config = dict(
    norm='layernorm',
    positions='rope',
    parallel_block=False,
    lr=0.00301,
)
Each number is 128 + 32 x the weight over its row's rms, rounded and kept within 0 to 255. Layers, rows and columns count from 0. Numbers have three digits each. The size before them is the row's rms in percent of the matrix's.

# layer 13 MLP down (transposed), 1536x384, rms 0.0877, rows 1156-1205, columns 128-191
099:119118067120090147102159103129151133123166141142155154142139071113051191099123071097080100128112105145077090156147103092088117125131091104134140117099196094140131150084125139147149098138146121
109:093112148073168137097104144170087120173082079132066139165132160114138123128132126148163122112105160037125145149119124069124130121111184152137135085160128127102160113132144154123181142168170093
090:128132187117146160069074148119132156176136175118095116081143158111137150122126136079205148157094128173133120113131101152120122128135156151127090185112096146118125080121163106135048193151133158
096:149089117111107106114114173103158150117124100122109149110150096120137112138094127169049148138132117075146141149152114098137084115075070100148087129115138142105103141110110183061112152130062155
098:129155153174099133141129144150101169093108131134207123152120123134119177134140147073140077120152056147144121089155107126151094142153146137125088145167135124113129152118175159141136155102170131
105:167095120167144130168131092091059110117089130165157103183114153127113142153126111148073170105141079131182110104092173139155144175081101103105117134114102060154128130145131158074119058060137145
096:082110167103137148082079055171156149065119156181112064149158089150167146119143151168111075069144115084090137154136095119152132139193126178119160142148126069140125124109137177189188106184141167
109:136113124117122145117151097093075145101092148127163095100123111104113145106109129130159103157136099124135131101089083042151168095063146110141045122083096120140162169083097101105088129078159141
101:173151096084197169105167125138110090112080096152091143069135066173205151106113140088118091180137178090148135198126136209168095124099129136086111138112127117091130127130154152116147086100155073
093:152138141110128176089141197147147132094085137097213176113129116138151110134085136123082140098145160057100080179071145121152174106161152133118115079100139147086121065119104139173105089147117121
098:137092165152182108088060164120095121137115128072136114080133109119136165125078109100134084123146146119094057102148166143115181143080146111075120149088098078039129092140122143116118112084142145
112:135113143136128148146206116131109103156197155175133074111068108158118140152103190123124138116079157137139182136123119117149131079094101098148143148141122131104131085206114144160126150176121110
090:137081159154142120093136085142189112108116216103138101135088158135053120111065171101105087146108101174186134087171095173092116133126149133155098140135170151132128155166114148095142103103126154
103:106134166141125141182103097027101202127110097120131086106113136110119108109105140079094155129119106120075132102157141125112135179144102137092153109117051126149148105133105151102079137064128150
090:125138076205115146140143187103107130181159127127154142124157044142130093115104088147136144155107112080142151063132132148194095147099101179084119142160200066134110108123136173149083171221160110
098:122069086095091140121178150109126116099089177131112101112141122076119155165107156107149147156118080126114111160072141135088119110140121143137169144142097077100122079109129127109116062127113166
106:173085138155117134140145113122125106151108095171083126105178146148139130130194087119166129149088097198108111133143125078166145114185106109141155087107129138078072118149114106089139103098133117
106:115090108104092151115191117102183150178178115123129123136128173144068094086179135120143087132125172171179116134095196153182121177152093157184152135112056110157142112183106152130092207094179124
112:209102121078094117102164159135085148169122125173174117127103156142110133180072114124074143123144121158115185100076111109135099117115143138143158119128137121138119094155128213137140082108089131
100:126070155101134147158127119113121130078120075127142148179107180115103117101172069140113173134115149077168110113079105131118140161118137102161080108155131138162106096170120148184136108164092211
104:105105107125176115114109145113130088161176100041049107166069136077170087147141161179146101152087065121178121127111193094123178145098166109154073119182171125048107093105162150092148166133162182
089:146115121143165126082129133111121131140103142080150122109100144074165116118167151137184110144157109139110069101084143105132168111104155146138132092129097098186104091103092090157141121081166089
092:112143092135177120075183137157162084098108130127038169086153129149155096106132087154118141070179116126172124124100095120115118159066140118119136102074172111075124060114142077132120159106117149
097:162159158104152114140136150148179090115120154121117141191096167118123110141126099185165129143147118126178114104119127170119192112165150052131111066111101146094127120119117087155140138107101162
085:122141123115162131140090109117130140115067143160093102117162135107127137137164088155136157131170156134115103089136137130148154124125081145124133080122118121163123159111124097125129097121139120
120:108145155164137118097134136138126125089115063189040126126131076141123104089109148130122090114149182114138137128122149126120130104133129096112077134174108086167164133149095155124066127119128179
116:112132158138125118121117104163141137186145145145158122104165084136047148203077165135125110162150166155167134057103150142152110135114170091132116111084086131103119108147109134149124149144131104
099:107155108087180098035156131146148147117104108075122171091094137117137124104088121106066103073156147163128160124178115105101218183088147144084148089127144102139157087120142115142101157151110144
107:158109180156144123122060093135164128120100108131091171127159172119118128134121088132132091120139107085132121110137106084153126125175176118139127142143168162114146095159145165194141106112149130
106:097164105083082117129154166168158183093095126146115099098084156166147173123137156149148132079151164119186083133092071124101124087167106112133061121100137097116131142178148191110151120165189152
080:143114097147070117132166124115137150139106152139159120178097120126139047179116143172192117166094106118212121107132184140088096140120107111161092147105125170133137155094103129118123077139134147
101:133147050128137130109112114118109110121055103149111181161073123152178094148144112077108114059078067146155119172082112108140156188097138110110117126157102137141154147092128095133074149130097109
096:139109191101137089114141099104118109122103158185177089100145130160134099123158159162062106139114131142137136100124153096098150104118176108134131056127226154103081116130133117143110192159137142
089:139134156146139094116162153119124079101118131093136158103115099136086093075158110122110105016081092099081115037149081110109125139098179120144128117135161117191134155161094097088195103135130132
093:139115044127212133113070098144081134106090138177117093120113148063142153211157119134079121148118178151104090047143122081118128125160119168117116111089081124129109165147149088147136113138117158
104:107113136120070131187107138125097098135143147123112128140121103149084146124126110120082159099089188182146158160145199160121138122124145120107106150116199142156117089190110037147080103128161136
092:080099158134159142128103112142125119097110072055174133201139116147106138066136148138157176120132092109113063159134143119086176112091097125100099137100198123090132180073150108177156139137120154
096:082133121113088191091147133078130117101153138125124116081090152122070089110093192148114124157136100082157148165115138126139110116163137140096128123145120092138068153090158067131082147095158147
096:104157133101140154130150178126126123102112116156103136147082100130255083189138125147095086172072055106157097139146162133127122135053118120134125135114141166117128043183131162094052125155145179
107:135051159120017108145188142106156073123094101178087111094087153148083126090135156151121113139158119134155085105142107089132159062134138124161133079106119126082135163147105098155089123175137146
095:094106098113113071098154139195125160097172119163133140104150167149103033128096050139160141134174112107048144134152127074084166149083176155153057146123203126137141119121109121113123155157090132
100:155121127107153156133079107112100134165098056128077118117128100155077134127127120105085068119149148165186161138126135148157154154129158201112160115129085090156112066137135125118106135106102140
099:162124159159068128126127190190120130186145091136125085101130148184126066169125091161108120151131100106137133117117136099135097122154095101144132080161107162053071043158175140127110141101157061
119:111118136140156107111151160171138162152126127125117143118162156072085136161114185097146113120110148079142075114127118147033153134123084142158084130114088065107127099147112099146144084125139169
081:122179117076098142182166117086138130155147128085103146082078101194177154088191129130079117139144123119173102097121142076135103134143147124183127152145133154136131108139104100116126186095146119
086:103137129167092102119119095130114161181097161129119104154112120070107094172159180177160109204155137127084055106141106156094130136168129078143086107112097175127060126134129144149104141142074141
093:116153149140108154150101141128073094175152185103171182153107116142131103073093167091107116117111145177135111114115086077142058071123117089099160121122154141125181166132148131117095126147095121
092:098138132127097104155090121105106137091067112155132126148138152125141125081142108071097091095073162103132095215139133157132105067115135208127097131113133093101159077095127107137114099169116162
098:172149103168166167121087101123140130197143099099100136109091164141133132134154097171131127082112137115108176099167154131153091107102139095131138136136168128100112109106148162145196084132067133
093:151086102134091147136138103140149141106142095116168060100129119129138089083127135136083126095114164116143124156163150138146111079117185098102092157087112173152098092189126132085110101117127223
# layer 13 MLP up, 1536x384, rms 0.0848, rows 1157-1206, columns 128-191
111:069120147109078192085136081151052154152065114162177185105098156155134117151069142144151119140133111068156119118137118131139084068091145161110177131118166118171094121124151118081170093108139123
097:121075141128133149158119149164183155042136094161121117194100180123097115142173150214066141116130127154109176132160089086157164117093091098131109107120130108120157098117171239146156086093098142
098:155181137120129113104106117177125149188181114128106139108140109105166115178149142148077111150128144130121077210152081194151119157110158172131140139161136132151117154139099160078152197055174088
102:140143130176134064111139128097116137159136166126144127147082129132127095127128226152204143120081128068101119097150144135106083214139104135119058089176121131100146156079077076139172143098169112
100:095094086059103138164058130182129084114115151119122075137092084154137126110073104116164088103094129164125105064152139143093157120073148085137114178112112098151106107128136111126139146142110105
098:155121137034087093155112143144062113184112183138127158172122134200138119077106113088212132165120103109109163135134137143154151148137138136130118127103117132146146207107157103137229127094127123
097:155148112127120116103148144158132084106141174155095083157118110171126109108208165149147136165146131169160116068159161177154113113106042114104122144138159115116155133124150126137114143124137097
098:127204131128105145145140129103101104123131082093106130123100123187099151114107116072135153090107120140157070141156111135137075100172147064126159115111125096187099124159156119042151065144188129
099:151159150113099075123162092162131200119125107097164109125136135132108153152124123110167104150105124141155156162128128098108105150120080127055115093107164088120094090176077139136173111071159176
105:122144107147127147153089099135043170139143043043174115113098116119073130171103150111129083086123124139165113133125108181099119126091144090103155108099154119181101158169150102098140148063157149
101:097154097145162123156162116117137107089132136118132105137132134176157109128147145130133145098134086150114123237081117122080131135096114125140157123147136170132070167128172095103131122100137092
098:181185150153121142140180080124165169143156135125127099101207099195102125140188114128099101060201107133133087113135162103152138109095107173158149137087108156146141137105128138108102129123087144
091:182155084166181133143073101132117135119053102153136115059055179130096133123142133115128113114177159077151189108135142111065113175131102109105117144099170164092108093109139106172110117201130099
096:103121159092144171159143098150133142098158126158113122160176148164111133113138098087055117129084209136158155133144051141203170107145132147138142130086116139160133127075126128156098104142108066
098:119140078165112154168105123106131141114160113141104108190110078139134108078134194124091117138115160142126142080121133131117098155105085158130141097095159078144101166146083143118121096153100149
096:101176113118137098112109149092117096121070077123149140126126131147107110103134056167078115152149109167120131178107134214101137136149146102126153171094083060121179188138169136129166152102150144
105:129096185109124078110085157124131158095154117101117130091106079130154125119090097177119123140128143172141107122162105142180137154074142137097172120063149138140160142107081129131113116166132166
099:137153156149104155127159116203090057090158033118128141165133119150098156073147163130167197101103119112147108114163130129139166115089137124137159138098191137095117119140130071103093112136061114
101:097103053132165088108081154134099075104116120109079136104120119136161173111104161132137130114106164127147107115079153118126170141108133140096140114088121107167092156063089135089099138120138138
101:183097083115110117063153128114185160135070154138169152121098158132128080090134120039150077158143153154115172116116093140147106077130142152161166146123100108146123156169092147161097114154125077
103:092102151142142149156098118146088176056113144187106174071138176102143130132096151175152131130114140151080131141128139166136116157175103159110145143061108065193068143139131065169102128209136175
104:159159160132149162119119085143090096136124134103149163117128113117122140131060162123119079109068093091088120152118117154117128120185122122149165140055117157147147100117149153127142095118165063
093:091094197134166138154099079155055117106132035024143098081109124126108095064154202099135140093096103165147115140173115110090138159082114142148105108114144145150115128110202070099149102111113136
100:122109163128181136135072113126136127148135068119156125133113131143134149096156094098059091083115083116148121147112191157139101119168157154151174135076163145152127086192080136130166150156127134
108:130105099136142144113126061097103093142121096108136149134092100130106158061125085133133128106136170143154137082164137153103123116163144185128107172123129130168112132095088181145097174137175116
106:115108125112160177133088138153133155119095184146083166097103121173130110139130227122168146173164145130172134153181190171188113124146125159093154165116117047107189185118128148115138161128096150
102:166174130116083140080122110185160084117165105127144116110124119096139092113125104149149113075139199178160086184141104100057158132102085124129122120089157144159170068174158155092112059060146131
099:088112127155073123156123155118079116133164139078094118064149102174106100102124093193184103110094114171064091170105135168101175112153118158106110118140171108161135141105127074064095097133120131
107:100162091081117129182214136156156132153146120163052106141148143175148147091140140150217072094118159155121133110089050103104065119176098110115092107081118137133059131118128171112126147135129143
101:100162157137159143161091127090093112132102129115184095107187113128114163107164133107126093065120121115103164144105085121113082094104034171176170114146138069073136153139089187124090116181105114
107:122093130124138102098148123125114119104128115088101118107116138190130145139111034147124106138135059138139137114052145105123108163095191070125135150150143102136161091130134180123085187171084133
107:132187042100110131101122100083108151155092118118096160137106116128091150144154182146118083142125130129137148120176038154151089114115133129139127106114145123145175100134128185157139165075114159
098:122131065137199118137100116134129091103121111139140168137151123151143127128172109103122194192123135124123164146123107142151156141099088156098168131121122140109138169097109104132201111152129150
100:100235161133120142132112165110118159136137130119200091124135106152159113094167117185112138102138081140176159146155130112123172151116165086164156124168109105122182129048185139107137140162159136
102:138154122141144112131171141117131116102173164086117169095096105114134105106130082117126116156123114128087131058098106098100165119075144090093151145129126127131093145093122045151110122110134133
086:144154180106123121127069156088136196100152171090134154074152112124083093042214178150136116183132139156174165124121105139139078147104147036187131152113126136179176189162157091179143121120140051
100:105113180160139123167128155099122138153088115132094115209199139120137161140144126125176115067051126159132188098114132126136134130162108090172178171103059101157146128155146173123134176123084098
098:189103164174123127149108127093159115164128105128136147082140140165153158097174153081165089132106167176082144097144036109136064139161106100113159136145138143107121120152140132175084130108082155
096:088094141102161105203156109143094125135099117151146161041105073189138097171095048109125179148124120091161159100075185126155129130121094088155109117112218177165189087095103155061092081115136078
098:123138128116046054108108160138091088127200152130125127195153146156138075102098105077132112128130164173099137151107134081104134137089100184142112161154109083162170153160169130124108121123098131
096:099161114116101161111113114129110114140136130174106099081126176072119140086145136092127095124085091093129126110162150144149051168127138101103156118142200129144124184106107081163146141134147135
099:152139144123133155147146190144085125115119119112149104135129100226123132134169116167169103136104160191117108137107139149100146096118180100146169163183178113109085128122163114128134130117031113
109:152133165171146116146115119100138082143200167136070110095150118110119122130106121085143112177099145167077087136073152140106168089181066144108112095097096173131176119154131086138143104146172130
095:092098131140135126116100082138088139110128110159131134138122166126086075184084133123120125135141113103148147142108141084138089130125132125121143121104057137159176158119138098130150106153122113
097:119143147080116177177167200158156095133120168170112160113156066154070150115119155141103147116100161132157144165147178157196076116115139117101187091122121098129129163086177166117139115164160149
091:146066153104096100125107080160104153161143131116072072131169146102139176095130117065161178102113141149107113174138124154108104121128105157117131121078158089050152146117115085150089139108141143
100:141132089116149107176118170106162121153123129176133152111108163100174141080177135121144086127102128133167096146074119085065068086139071141141127086117118100122176084104117173157141099122092185
096:136148167106116092138133148133125103145096137104091115104152103136137102125154109138146043068156090090077062147140139062115146096147154106119171167113125187131154152112125153106094169095116102
099:127125074161125171082130104187108171121141122166096072133140156184123140082095125135129118109128106073127147153099112075111064101138134099150146118127093093132120084127134124059142129124141055
104:110135152125152123138124136159118129085103148094085168113115075138085145104134116100091138096133120129144137167147156102120032161098099126160106125104176153169136109131149115083143152117132115